Weights of a small GPT-style language model, trained from scratch on English Wikipedia: untied embeddings, attention and MLP in parallel.
Each number is 200 + 30 x the weight over its row's rms, rounded and kept within 0 to 999. Layers, rows and columns count from 0. The size before them is the row's rms in percent of the matrix's.

# down: layer 2 MLP down (transposed), 576x224, rms 0.0614, rows 47-86, columns 0-55
# gate: layer 2 MLP gate, 576x224, rms 0.0943, rows 48-87, columns 0-55
# up: layer 2 MLP up, 576x224, rms 0.0733, rows 48-87, columns 0-55
down47,105,217,155,249,211,209,208,198,185,187,134,205,170,205,239,198,309,201,208,225,143,262,198,199,150,204,201,239,209,165,202,208,206,156,209,185,228,186,225,177,181,208,188,217,186,166,161,209,215,177,212,226,203,227,184,197,165
gate48,116,238,253,192,163,167,174,179,204,192,168,212,243,180,193,222,191,224,231,147,225,204,188,219,206,233,184,193,208,169,184,213,186,193,197,180,219,155,192,167,211,164,147,180,186,234,213,211,155,202,174,184,205,252,218,211,229
up48,104,206,196,243,136,181,241,225,199,110,194,188,151,214,184,204,214,193,175,240,229,205,252,194,170,201,199,179,234,192,198,192,198,191,256,251,209,184,196,178,191,164,217,186,177,192,219,175,180,236,173,219,149,139,198,230,204
down48,105,180,239,207,151,177,224,208,192,174,206,201,191,205,208,239,224,170,190,203,200,195,174,197,166,113,153,176,198,223,208,173,199,232,223,223,175,202,175,183,224,177,198,183,216,153,201,215,198,225,194,215,151,144,193,234,231
gate49,095,175,213,138,182,231,201,191,217,246,156,234,230,229,182,236,206,215,173,218,212,241,176,167,194,193,138,207,151,164,174,199,200,116,147,205,181,163,212,163,237,147,162,149,255,201,203,169,182,174,197,164,203,241,140,210,142
up49,104,254,190,199,293,191,192,181,220,273,176,241,121,171,230,236,213,250,187,197,228,216,154,260,215,181,187,178,175,208,167,170,207,183,175,197,168,161,270,178,146,208,155,192,241,211,200,174,208,189,232,233,205,215,172,164,150
down49,102,227,201,218,250,233,177,167,246,201,215,223,154,167,239,215,184,163,176,169,206,184,177,238,241,152,161,179,236,228,209,176,184,191,239,220,199,221,183,194,211,188,166,193,208,211,179,185,221,219,205,326,183,185,229,185,180
gate50,131,223,220,184,157,210,178,245,221,196,174,180,218,184,232,265,204,182,188,194,194,185,191,214,215,245,205,164,165,153,184,232,231,211,197,192,220,183,219,140,236,182,191,219,201,236,190,111,187,207,221,185,213,220,212,250,182
up50,120,210,182,218,229,193,176,186,187,260,181,178,167,174,201,195,247,219,202,211,187,201,225,186,166,206,190,229,190,183,195,157,205,204,219,240,198,183,201,239,183,197,212,187,225,225,178,167,214,194,196,188,243,161,200,206,134
down50,117,195,226,237,192,216,160,193,212,248,204,227,229,174,193,134,175,207,202,220,187,269,217,224,174,192,131,195,196,113,229,226,212,212,268,161,215,184,187,157,183,214,187,159,242,237,226,167,178,248,200,182,177,185,176,185,153
gate51,108,276,235,182,212,177,155,206,212,219,171,234,222,188,217,156,139,185,253,137,197,216,181,176,166,194,239,153,240,225,234,200,199,214,226,199,217,205,237,172,160,185,227,227,246,208,230,165,176,179,222,92,224,200,227,196,167
up51,103,239,221,214,237,239,152,198,231,168,240,190,227,196,163,254,187,158,174,213,267,217,191,188,255,142,168,216,138,139,183,215,195,206,195,199,154,145,231,219,236,222,188,209,178,196,154,222,163,185,235,208,199,162,171,162,221
down51,104,182,196,199,182,173,210,251,229,177,144,192,172,228,224,222,228,171,239,207,235,206,252,216,180,167,213,203,200,174,217,249,183,172,150,174,208,138,205,167,162,278,207,167,252,210,177,198,217,136,164,223,186,208,185,196,245
gate52,108,193,204,223,216,218,174,195,273,170,195,191,182,153,202,208,178,195,181,178,272,210,190,145,198,181,179,155,171,150,204,227,197,202,193,152,219,166,190,191,197,170,207,201,217,223,189,190,212,243,247,184,258,247,192,169,213
up52,116,184,230,191,222,204,183,197,154,220,217,197,205,257,189,216,208,194,319,221,176,193,205,238,179,105,219,284,258,262,168,165,185,221,230,210,145,205,234,167,218,171,132,200,242,213,181,238,155,179,186,203,137,193,193,221,207
down52,115,201,226,193,231,168,197,250,187,201,221,171,142,153,187,239,215,138,206,198,202,166,214,218,203,116,202,218,245,226,187,253,211,215,188,200,165,235,173,139,204,121,201,217,182,200,208,216,172,202,226,198,174,235,227,220,186
gate53,095,211,237,181,164,174,117,177,240,159,207,207,149,218,137,189,211,188,221,210,199,227,208,140,155,236,180,236,227,208,205,205,160,262,253,235,223,246,144,200,163,167,189,238,174,221,190,180,201,222,239,177,159,175,194,188,173
up53,112,219,180,213,209,195,185,210,208,174,221,191,182,215,215,199,263,171,196,204,204,207,175,181,208,230,192,177,214,207,214,142,188,259,206,224,212,226,208,195,159,219,216,260,148,199,206,241,228,214,221,190,180,146,232,179,233
down53,112,211,151,222,186,235,263,226,157,233,186,178,271,174,229,228,181,229,178,167,220,196,183,201,231,199,176,190,148,189,200,183,248,152,130,132,190,144,271,202,262,223,221,185,253,196,202,218,184,182,143,214,209,231,187,188,242
gate54,117,251,246,216,185,209,173,260,222,207,223,147,238,208,182,209,156,261,179,217,262,170,147,235,221,116,136,204,208,181,219,206,211,173,195,227,175,237,209,182,208,139,217,252,179,250,186,179,201,206,252,155,210,192,184,204,223
up54,107,184,187,178,172,227,206,233,163,194,240,197,239,195,178,207,163,256,181,253,228,212,150,252,191,166,180,231,207,191,214,224,198,159,264,209,185,227,178,223,212,206,191,199,143,170,199,206,215,177,257,193,243,206,198,200,213
down54,117,179,145,202,238,218,231,149,217,283,218,226,180,153,230,216,184,215,223,228,220,164,219,184,184,230,137,220,168,217,156,193,200,189,263,217,255,190,190,272,156,285,169,187,217,175,153,217,222,186,205,225,216,189,211,138,196
gate55,112,181,236,209,180,238,138,200,187,227,172,181,219,213,215,230,188,275,189,149,191,221,206,193,188,198,199,197,218,192,159,239,223,169,241,217,213,232,277,178,182,168,175,187,193,178,193,180,178,228,218,185,225,231,201,155,179
up55,098,196,154,153,174,181,179,213,145,178,156,159,214,236,197,241,207,172,195,227,187,194,205,220,203,207,187,180,234,171,211,200,229,180,220,231,216,223,214,197,238,181,173,188,168,211,228,203,194,202,156,205,151,236,204,198,154
down55,098,188,171,188,255,151,213,202,171,212,161,178,240,231,207,264,183,178,204,222,193,165,167,210,186,192,167,184,181,186,233,121,235,237,188,132,217,200,206,215,191,228,187,209,195,160,199,193,170,204,201,239,125,291,237,209,173
gate56,094,212,181,239,204,293,167,243,289,245,160,188,252,191,226,224,182,190,215,219,188,215,205,155,154,202,200,219,166,147,179,247,166,195,189,183,176,178,268,192,242,225,208,217,231,163,180,173,220,222,192,207,210,198,204,210,209
up56,096,288,228,192,164,165,195,234,173,187,205,222,189,177,212,211,197,218,223,179,247,220,196,205,202,212,222,209,188,214,155,169,241,180,220,209,215,219,171,171,192,201,168,216,185,210,182,180,179,229,242,161,180,187,194,203,192
down56,090,233,213,195,184,255,195,249,235,224,187,225,230,148,222,218,135,190,213,206,250,201,170,172,193,241,178,165,156,179,183,248,213,144,175,167,163,196,279,174,200,227,133,175,189,151,151,155,218,235,208,168,152,191,184,219,181
gate57,101,161,223,145,204,235,200,170,241,203,200,209,215,189,176,195,234,198,229,219,188,225,177,149,208,202,193,194,211,213,209,242,205,213,230,148,226,220,217,220,151,195,192,170,210,214,140,210,158,160,183,211,170,190,127,191,239
up57,100,174,167,199,209,195,223,183,193,210,145,188,200,251,176,189,210,229,226,298,260,161,235,189,207,176,167,195,235,138,178,196,210,197,176,216,238,230,224,226,184,238,192,220,199,199,203,207,172,202,164,172,184,155,148,209,199
down57,107,214,133,272,256,175,185,193,154,214,221,166,193,261,213,208,152,182,202,189,252,143,219,179,172,199,212,201,191,169,231,142,205,192,199,227,179,230,173,253,249,175,224,230,193,122,247,157,203,224,192,196,171,180,216,218,165
gate58,090,135,160,147,159,217,165,189,187,187,130,168,229,234,175,190,216,259,243,214,180,246,148,209,230,183,170,166,174,179,181,240,201,204,245,210,217,194,176,215,218,187,211,128,196,182,202,195,219,163,224,187,243,210,165,224,173
up58,100,190,137,158,240,197,205,202,204,212,204,166,163,257,219,156,211,212,186,205,206,226,222,167,147,150,148,177,226,222,201,202,209,196,250,265,193,165,163,254,266,191,207,183,181,149,231,153,182,220,211,222,131,182,218,195,221
down58,099,238,245,246,197,167,238,228,200,209,221,209,167,170,211,195,215,195,198,224,196,195,220,192,222,157,225,240,258,207,192,218,192,198,155,183,189,215,223,157,183,121,221,206,174,221,199,186,158,179,226,212,189,221,236,210,226
gate59,093,170,166,262,246,212,156,245,164,198,130,211,164,224,192,206,186,175,214,203,226,192,224,208,170,222,227,202,193,160,250,193,227,200,242,153,188,205,237,191,142,224,187,248,182,187,250,203,239,217,191,192,237,233,172,210,198
up59,089,193,225,207,227,185,195,215,169,173,200,225,154,290,222,174,197,152,190,221,198,224,157,225,198,218,210,146,246,222,235,162,194,189,198,221,218,235,175,205,214,230,208,204,179,235,249,241,178,223,168,213,222,206,198,199,194
down59,097,248,242,173,146,197,208,132,222,198,238,177,218,206,208,160,221,175,222,213,190,202,202,169,231,175,185,167,223,238,160,152,188,224,191,228,197,188,158,235,253,200,214,196,243,187,187,166,191,175,207,169,155,175,196,210,225
gate60,108,132,204,195,189,142,195,199,303,214,204,226,239,176,195,222,170,189,226,158,181,166,198,210,194,205,206,146,204,167,165,219,190,200,228,219,216,179,228,168,188,186,226,261,138,172,152,211,173,140,204,211,230,182,180,230,158
up60,094,216,192,240,197,164,155,187,260,224,205,195,121,212,211,238,188,198,186,193,195,175,168,185,244,218,144,264,139,162,149,181,191,218,187,214,199,161,176,173,180,217,201,248,143,225,188,216,237,194,201,146,173,181,199,204,245
down60,092,234,201,209,185,184,141,152,263,229,244,222,234,191,190,250,180,193,192,182,140,219,190,229,193,181,154,191,238,161,153,231,246,169,189,227,167,223,204,175,205,199,186,174,150,266,178,205,198,226,181,178,190,174,193,163,223
gate61,105,196,167,177,183,199,200,263,247,224,191,224,195,196,245,216,225,151,231,178,241,204,179,229,278,159,175,170,176,179,203,258,223,184,207,178,211,127,200,144,196,190,218,200,210,174,171,169,186,188,250,211,181,222,192,224,229
up61,089,207,238,201,169,216,154,162,240,137,162,136,248,143,141,214,241,180,209,173,202,176,181,226,159,198,203,204,234,289,173,184,174,239,209,217,165,276,246,200,160,142,179,191,226,234,180,203,243,215,146,181,211,150,221,133,152
down61,092,202,251,176,184,203,201,200,283,213,199,177,247,203,187,263,225,154,211,174,201,180,230,230,230,206,206,219,177,229,232,208,208,256,202,202,128,244,229,105,193,195,181,214,192,251,246,225,215,222,195,237,219,196,248,161,188
gate62,094,265,232,177,175,180,139,211,202,193,199,225,178,182,150,235,191,208,229,160,204,205,244,240,145,152,272,147,215,212,211,191,235,225,252,201,199,180,232,188,161,186,129,229,218,220,165,172,143,218,166,184,188,218,204,179,220
up62,092,230,253,208,206,221,200,192,201,196,198,187,207,223,268,196,213,202,181,193,226,181,206,141,290,255,204,188,196,139,175,187,194,172,123,160,224,186,164,158,214,184,88,181,173,191,191,224,185,203,193,180,186,184,246,175,139
down62,090,202,216,199,143,180,224,152,230,212,214,239,235,166,207,160,179,198,163,207,209,228,170,226,242,198,230,124,188,208,196,215,243,175,246,225,222,180,195,269,167,222,209,207,189,269,186,192,198,174,202,170,195,241,246,169,231
gate63,098,211,263,207,162,174,177,246,177,237,245,214,181,213,198,241,188,126,227,215,198,178,179,249,286,210,191,224,202,186,188,158,220,215,184,208,170,167,165,160,204,165,224,190,266,190,141,189,175,222,201,206,196,236,162,235,206
up63,103,186,256,189,178,232,149,230,189,217,213,228,152,273,200,202,205,203,178,219,210,213,215,184,209,262,175,198,164,222,157,212,169,225,172,171,147,174,241,192,232,187,224,223,191,228,204,208,185,287,215,184,177,185,168,197,170
down63,100,213,224,178,189,226,159,189,176,219,245,184,179,161,184,230,193,202,214,205,203,208,226,202,239,232,165,199,195,224,223,191,214,194,131,166,170,194,206,228,231,190,197,256,176,159,215,194,205,165,219,188,200,185,203,212,173
gate64,105,260,224,183,184,203,192,193,168,204,197,218,186,175,172,205,209,220,223,209,192,231,203,224,160,271,173,187,184,200,226,216,242,230,253,245,214,220,224,151,164,181,179,186,170,198,206,178,235,192,172,206,227,187,205,240,144
up64,108,230,191,157,196,144,227,194,154,193,207,214,213,198,202,174,174,184,231,214,212,209,210,228,194,248,165,129,192,192,266,182,226,231,227,256,224,170,223,193,172,172,186,146,160,221,219,241,224,183,182,248,201,160,169,213,141
down64,112,176,183,169,182,187,219,185,234,161,230,182,201,208,204,214,204,162,180,204,217,193,217,192,191,217,187,204,236,195,233,171,191,202,172,211,163,155,216,202,217,258,240,252,242,175,219,269,196,210,197,210,204,184,175,148,225
gate65,096,191,183,217,164,181,155,201,206,220,191,217,202,128,169,208,214,256,203,153,233,198,254,146,180,233,205,205,192,183,162,204,286,148,184,176,176,208,197,133,120,200,140,216,253,145,154,178,176,190,224,217,218,217,172,209,209
up65,108,231,224,196,197,240,197,230,217,248,138,169,189,274,231,219,168,155,218,203,221,233,112,233,199,207,170,197,197,234,239,219,213,187,243,210,273,207,210,189,255,193,194,193,170,193,199,196,215,191,199,175,210,204,190,189,233
down65,106,191,239,223,137,209,178,235,196,212,147,212,221,174,184,241,182,260,181,192,242,248,267,192,212,228,218,188,181,199,130,213,292,171,202,130,180,236,237,137,168,166,157,175,181,158,184,216,177,196,237,211,208,229,190,262,196
gate66,092,202,212,199,177,295,165,204,233,205,173,137,239,183,242,220,180,209,187,207,227,237,202,192,246,239,198,212,207,158,223,275,222,196,209,147,226,179,263,179,201,228,159,260,218,158,186,189,210,226,232,173,203,185,209,183,217
up66,094,135,179,248,178,221,220,201,159,182,192,204,224,188,210,157,169,244,198,253,205,202,202,189,194,165,168,194,255,245,127,191,167,178,252,225,158,208,234,184,205,205,222,163,176,179,181,220,213,217,235,216,187,218,179,200,192
down66,102,184,178,179,192,241,212,197,196,200,216,142,164,173,186,189,241,214,196,174,185,192,208,199,185,246,219,203,235,232,156,240,225,171,196,135,198,183,219,208,205,313,201,181,234,162,205,216,222,200,178,191,182,204,172,165,199
gate67,117,235,254,212,181,232,144,281,203,231,159,232,188,203,239,172,210,198,213,170,207,205,171,171,178,233,272,215,191,198,212,261,212,223,233,157,187,211,201,168,188,180,174,175,222,182,217,146,160,247,220,190,193,241,206,205,181
up67,095,209,189,240,200,238,206,190,236,233,244,234,187,160,189,180,249,229,200,189,198,183,180,196,180,214,237,200,193,286,117,230,171,241,180,151,165,165,213,174,182,197,189,199,207,220,147,198,204,201,224,161,210,175,225,166,192
down67,086,238,194,206,203,226,189,226,245,217,265,203,202,176,222,185,232,194,168,148,173,207,188,205,176,232,222,203,207,240,173,237,201,207,208,176,188,185,152,162,128,182,189,166,184,263,192,177,193,173,166,183,196,170,186,153,157
gate68,128,158,201,159,205,193,140,221,225,176,169,147,198,207,184,206,185,255,201,185,233,234,174,198,207,215,224,189,239,191,193,211,241,175,208,177,232,234,231,226,227,173,158,232,145,237,250,202,148,185,235,242,181,212,192,187,184
up68,108,224,202,185,189,247,227,240,178,264,195,150,173,168,178,189,211,217,203,215,219,216,185,223,190,187,140,261,196,232,149,199,211,204,184,232,208,242,253,168,197,211,229,166,191,148,235,180,233,199,209,187,259,237,176,150,189
down68,106,186,202,212,218,206,221,236,212,203,176,173,215,174,158,230,163,223,234,182,244,192,184,237,192,194,182,255,184,221,180,231,157,167,202,234,193,192,205,162,212,218,187,197,159,197,200,217,181,222,206,223,186,175,197,215,230
gate69,099,220,224,179,170,177,225,207,238,218,228,246,161,171,195,215,157,211,214,177,132,202,202,148,179,173,187,191,205,206,231,152,190,200,243,227,176,187,176,204,180,182,180,251,237,224,169,151,218,234,203,188,224,236,177,168,204
up69,107,216,212,223,158,175,231,178,213,222,236,187,164,167,231,215,230,226,198,193,147,167,187,195,211,183,200,234,244,166,165,175,159,197,209,181,139,234,183,188,217,169,183,198,202,228,187,176,190,219,227,192,199,190,232,185,223
down69,108,215,215,227,260,216,184,185,156,212,155,160,212,256,237,236,207,201,185,183,241,162,210,194,219,179,169,199,183,171,154,206,199,219,178,123,250,207,198,214,180,215,241,193,192,224,167,243,182,203,204,209,164,178,179,194,241
gate70,088,213,171,209,207,232,150,172,152,233,165,221,242,196,188,174,162,167,216,198,224,220,236,179,265,217,210,187,189,250,224,164,202,190,179,179,155,225,175,173,169,202,184,231,196,185,180,158,222,239,208,208,240,219,234,174,202
up70,099,227,209,202,240,187,217,201,200,223,240,154,220,182,221,165,231,233,236,192,186,156,220,221,177,214,267,201,221,208,227,201,205,251,228,162,263,189,234,150,257,193,208,246,153,257,231,215,179,201,190,214,255,217,245,227,191
down70,095,204,202,209,185,220,133,154,195,172,218,236,231,171,245,229,190,199,246,212,191,176,224,239,201,201,169,194,142,219,199,219,231,180,187,171,182,233,179,214,218,161,186,230,243,146,196,135,171,205,200,176,183,237,164,177,174
gate71,107,213,207,160,156,240,159,234,179,194,194,205,183,171,138,198,164,221,252,203,232,187,142,205,162,198,195,222,254,245,153,216,253,178,223,207,183,213,204,225,240,166,237,205,216,208,207,168,189,205,200,248,237,225,171,213,195
up71,111,99,191,249,231,223,230,170,185,199,235,137,237,201,212,209,193,174,217,224,217,216,187,242,213,239,153,208,211,143,157,184,193,207,252,244,197,209,238,207,225,213,186,128,182,189,130,206,195,134,195,196,166,253,192,225,183
down71,109,201,224,183,203,181,154,179,207,217,178,196,147,196,171,171,220,208,171,190,198,199,223,206,226,267,201,238,230,289,184,185,207,172,155,162,161,199,182,206,158,185,203,190,154,188,221,235,196,184,162,175,181,212,212,192,247
gate72,104,155,251,183,174,255,171,221,226,171,223,171,226,173,181,239,236,221,182,184,233,250,131,232,218,241,213,261,198,154,160,209,201,150,221,140,217,230,236,201,193,185,173,218,123,219,209,149,233,200,174,216,202,218,230,226,239
up72,114,179,219,235,213,188,214,194,169,151,182,186,165,205,281,203,170,199,175,155,210,215,196,171,188,200,206,177,226,206,189,214,242,225,252,235,227,222,239,179,242,231,240,171,253,204,230,198,239,201,223,199,239,154,153,197,196
down72,114,183,176,213,174,205,149,226,258,139,140,203,179,195,192,149,150,230,219,159,223,218,142,194,161,185,185,189,256,171,163,208,245,245,267,215,133,197,182,189,226,234,192,247,162,232,190,232,212,188,220,243,175,204,184,196,216
gate73,098,238,179,201,166,186,228,203,293,209,235,245,162,237,223,209,225,180,240,205,224,229,189,183,191,191,220,194,223,263,200,217,198,246,227,243,211,221,186,213,149,198,246,220,245,208,171,182,198,199,207,212,160,209,181,213,203
up73,097,129,221,156,176,245,163,206,191,169,129,154,190,143,177,212,203,263,198,132,187,247,196,173,194,201,200,212,231,199,175,224,225,208,170,158,142,254,251,212,202,226,177,171,213,212,180,181,200,258,196,169,208,191,218,236,180
down73,106,209,170,188,182,201,233,244,248,179,269,230,165,181,229,238,249,202,241,194,217,262,196,215,230,205,228,224,240,245,191,216,209,254,231,231,179,221,176,204,223,91,225,162,254,244,190,164,222,221,211,181,192,222,211,202,166
gate74,089,283,218,234,192,210,203,234,183,183,177,166,177,169,216,171,160,234,190,186,154,209,222,209,239,173,232,181,204,157,255,234,216,205,209,215,225,178,156,169,166,202,184,236,220,194,181,210,199,245,240,204,249,216,213,207,208
up74,089,253,226,238,142,257,156,182,178,204,214,223,170,197,223,191,183,178,240,171,192,221,185,234,172,216,246,211,202,173,271,191,216,251,163,215,212,213,173,232,183,187,192,244,178,213,251,228,210,264,143,182,217,196,234,186,183
down74,086,186,159,201,189,205,137,218,178,190,192,207,241,225,244,211,210,214,191,200,217,196,209,208,174,209,200,252,220,238,201,151,141,200,210,219,248,149,214,191,243,191,172,191,213,205,251,158,198,158,215,140,206,193,203,180,177
gate75,106,242,180,151,187,203,187,276,163,234,182,206,162,236,163,165,165,212,222,158,217,241,183,176,155,185,246,166,233,317,197,220,261,179,221,221,223,222,183,229,203,198,188,200,228,196,253,191,168,200,129,229,202,248,157,200,231
up75,110,238,167,198,195,172,192,185,221,216,240,210,139,164,191,198,175,187,207,202,113,151,171,192,156,153,176,186,213,164,199,173,204,185,234,146,217,168,122,186,202,174,195,201,213,217,201,193,227,218,209,181,226,204,226,225,213
down75,108,181,245,255,160,226,219,205,188,198,216,259,169,178,271,209,125,182,245,255,181,190,228,212,174,133,151,231,173,170,225,224,189,183,209,164,198,180,202,223,180,222,211,206,228,227,182,215,226,227,269,194,218,239,229,212,216
gate76,103,186,253,167,207,221,208,229,265,207,150,176,241,229,226,222,179,182,141,204,186,181,155,208,239,219,172,174,208,185,182,242,175,183,189,161,234,161,173,197,215,168,202,207,228,222,213,197,249,239,199,169,252,241,197,184,235
up76,100,154,199,205,136,222,219,185,163,199,185,202,208,206,177,169,223,200,228,219,206,237,209,218,172,176,211,195,197,211,187,225,221,163,224,187,185,165,223,170,202,190,181,126,257,185,196,204,237,172,191,247,184,169,131,216,183
down76,099,172,244,171,171,228,206,151,180,148,159,160,245,232,167,152,256,226,195,222,212,235,222,205,205,191,225,205,230,197,113,259,234,188,230,161,213,155,173,169,222,183,171,148,231,197,223,203,232,223,160,242,254,209,198,219,176
gate77,103,242,218,178,204,228,132,257,194,243,178,222,241,191,194,212,226,224,241,188,209,204,175,129,170,225,259,200,221,254,209,211,201,220,157,196,209,261,224,160,199,178,195,218,241,216,235,167,206,185,167,204,180,186,216,180,214
up77,092,192,244,211,190,229,220,169,185,203,185,234,197,190,197,218,188,191,231,157,226,222,187,195,240,194,177,189,137,176,213,205,210,148,275,173,187,150,183,182,154,205,220,169,247,172,119,203,191,248,186,205,211,206,166,232,237
down77,093,275,272,187,202,239,208,186,205,219,181,242,183,190,214,201,223,164,222,198,196,207,151,184,199,219,237,205,196,197,215,202,206,212,190,177,183,219,259,145,203,138,240,239,199,244,222,183,202,179,192,204,235,212,214,170,217
gate78,110,145,156,147,172,226,207,234,164,188,200,229,222,249,168,201,223,227,203,212,169,224,160,220,224,239,196,234,180,206,184,238,188,184,219,131,186,211,210,207,180,180,174,233,156,226,230,202,209,142,225,286,187,227,216,258,207
up78,118,141,211,160,186,206,218,224,183,195,140,136,216,227,233,206,235,158,159,214,158,216,171,144,120,208,132,207,235,210,242,197,158,215,243,221,187,195,209,198,223,206,147,233,180,260,147,198,207,148,178,240,176,149,219,245,200
down78,120,225,237,215,215,189,244,223,210,200,172,196,227,182,187,221,242,165,198,197,197,211,229,232,185,140,170,133,167,203,243,220,182,175,199,233,190,193,210,206,168,224,196,250,245,170,203,162,221,199,193,141,214,175,144,174,168
gate79,109,166,232,195,204,153,202,206,220,176,194,224,183,146,172,209,170,202,204,178,177,190,177,174,216,196,264,228,221,181,198,189,237,199,238,185,217,192,219,178,234,173,196,192,209,241,196,196,138,274,212,206,186,259,178,248,234
up79,104,231,193,154,169,197,198,193,158,181,205,220,209,198,197,206,158,194,240,203,146,204,205,227,184,124,223,206,198,244,236,233,192,207,254,177,212,185,173,264,194,200,220,167,207,219,173,201,197,141,230,212,209,181,158,259,216
down79,111,192,274,157,137,194,211,234,193,284,226,228,193,215,238,207,170,200,177,243,182,197,206,226,235,210,243,193,232,228,203,224,192,227,227,191,186,150,203,169,187,208,236,209,199,153,150,239,195,161,258,223,185,242,195,208,168
gate80,086,176,195,159,174,210,176,221,164,210,233,210,196,183,194,206,233,227,212,192,199,251,184,200,161,209,177,207,128,165,189,237,191,187,231,238,197,241,193,165,176,197,187,167,186,196,222,233,239,141,216,195,220,227,150,200,152
up80,075,170,251,169,165,196,116,231,238,253,203,246,179,194,194,187,252,118,275,185,173,189,189,269,169,230,249,204,230,243,193,213,186,208,218,234,173,222,211,241,211,182,176,147,202,255,166,180,143,217,194,163,165,222,246,170,148
down80,075,186,256,251,195,201,189,215,271,218,232,197,215,243,226,198,223,170,170,187,130,218,179,232,172,213,224,206,206,239,177,175,213,240,234,222,215,201,215,238,268,226,176,147,211,232,173,224,209,244,181,172,165,239,186,214,226
gate81,119,248,256,215,182,234,161,256,206,214,184,265,183,200,153,210,206,214,204,172,197,183,201,151,137,206,191,251,208,243,175,216,202,213,191,172,199,210,224,209,160,149,186,207,251,235,176,134,216,196,187,151,224,237,199,237,191
up81,107,209,187,168,203,193,208,234,279,189,241,194,253,203,209,201,227,260,257,171,169,205,221,224,133,202,155,242,204,183,159,207,255,164,179,196,249,180,194,177,242,203,162,210,176,184,146,202,225,188,156,186,208,176,188,183,178
down81,109,199,177,203,210,191,223,185,287,187,281,233,198,190,167,216,226,224,238,221,169,172,209,256,179,200,161,267,215,166,145,245,248,184,203,237,220,250,145,163,232,210,204,179,184,203,199,146,234,219,206,191,167,227,235,217,201
gate82,078,240,194,189,188,179,169,218,295,217,237,223,193,144,205,248,189,159,240,149,200,203,161,156,160,210,185,217,165,204,152,198,163,231,196,237,209,208,198,171,198,196,183,177,205,258,203,204,172,157,224,197,188,218,220,244,174
up82,087,134,193,243,231,222,201,221,175,201,204,173,252,163,139,225,226,259,207,210,236,188,196,219,207,239,182,182,207,211,232,242,187,216,200,223,220,221,193,203,259,215,184,172,166,169,254,216,233,258,207,209,229,229,198,214,151
down82,082,213,172,161,205,142,196,196,224,220,210,250,261,166,196,203,180,186,179,154,232,218,231,183,150,192,179,220,168,216,172,149,216,236,161,210,156,188,181,181,234,238,192,177,203,203,176,209,179,188,214,210,227,226,247,202,213
gate83,102,157,227,232,154,180,217,206,185,214,182,228,225,211,158,170,200,232,192,123,194,242,181,192,186,229,261,235,185,236,229,245,262,146,243,194,196,226,218,181,192,137,200,225,206,172,254,186,173,178,202,165,251,238,213,136,208
up83,093,168,181,148,201,208,209,167,210,181,215,143,211,204,235,220,214,146,170,216,165,186,152,184,232,176,201,161,198,170,210,155,204,214,189,162,201,195,148,175,161,189,197,174,152,225,206,197,220,204,210,230,174,196,225,224,211
down83,088,173,177,193,206,171,209,151,181,180,197,232,266,250,220,168,205,192,163,253,175,186,191,202,210,217,248,217,239,183,219,230,274,203,231,173,183,196,221,194,165,215,185,202,194,193,204,226,224,207,218,182,260,220,202,187,204
gate84,103,171,166,139,172,204,179,203,240,194,136,234,226,202,151,234,175,182,209,127,219,215,207,175,182,196,183,193,198,250,155,188,230,195,233,209,182,228,215,239,185,152,216,209,194,205,154,206,177,213,232,299,159,193,150,255,174
up84,113,195,188,245,224,199,174,184,213,204,219,208,163,181,232,213,212,172,176,189,231,154,169,190,228,197,228,211,147,187,211,233,216,128,193,159,229,170,243,243,216,209,172,180,196,153,236,188,209,162,169,195,189,253,223,144,202
down84,111,229,202,134,179,229,179,205,246,228,251,226,141,153,215,254,208,187,196,229,176,202,139,207,217,210,162,232,213,244,176,187,186,198,157,218,175,144,231,249,203,185,209,207,171,202,195,180,147,230,209,220,159,248,168,197,209
gate85,099,217,202,216,185,172,204,246,250,253,178,262,191,175,177,233,149,177,222,170,209,192,174,139,164,178,211,196,175,162,194,217,227,221,214,219,225,210,201,200,162,189,186,187,208,180,146,187,164,166,233,168,231,195,135,210,210
up85,097,203,181,237,248,191,286,211,182,182,191,241,196,209,153,209,183,175,194,201,194,221,200,135,203,161,233,192,226,125,226,195,206,236,205,215,196,224,157,263,165,242,189,229,196,170,220,170,202,181,191,178,166,234,218,155,201
down85,097,224,223,209,221,253,182,209,208,177,205,192,208,179,215,179,288,237,206,213,208,260,230,152,199,225,212,173,215,205,230,245,200,219,160,215,179,178,163,170,218,224,206,213,168,217,228,252,208,221,177,200,262,198,237,187,201
gate86,101,100,219,175,196,226,176,186,174,233,174,179,197,226,188,204,217,304,215,218,219,253,188,206,202,251,189,226,235,233,167,201,261,178,269,207,206,249,209,180,190,156,202,173,156,242,251,185,229,180,230,206,231,191,174,184,177
up86,113,172,198,181,172,198,228,173,156,145,161,177,185,196,265,211,172,186,193,235,184,211,266,243,192,222,148,179,148,166,178,226,191,220,141,299,206,241,227,202,157,164,169,186,179,183,133,240,205,187,219,180,214,177,230,191,176
down86,109,234,205,173,193,171,193,254,203,250,202,155,213,175,182,142,230,148,215,221,213,181,174,151,142,203,209,235,180,194,184,174,211,213,128,256,189,198,249,216,191,234,208,231,233,201,241,211,155,207,139,189,182,171,175,192,221
gate87,100,210,213,190,222,180,170,222,253,233,163,221,222,198,167,172,183,169,209,229,202,204,182,224,157,143,184,172,209,227,208,240,219,240,230,241,189,219,183,204,134,170,229,196,242,183,172,202,195,249,203,186,221,227,151,199,184
up87,110,184,235,221,189,209,218,207,207,200,242,196,211,234,152,213,200,226,167,203,184,198,196,222,146,199,184,214,172,147,141,193,211,207,236,203,173,204,147,189,218,221,268,258,182,248,144,207,193,182,206,203,224,197,191,246,200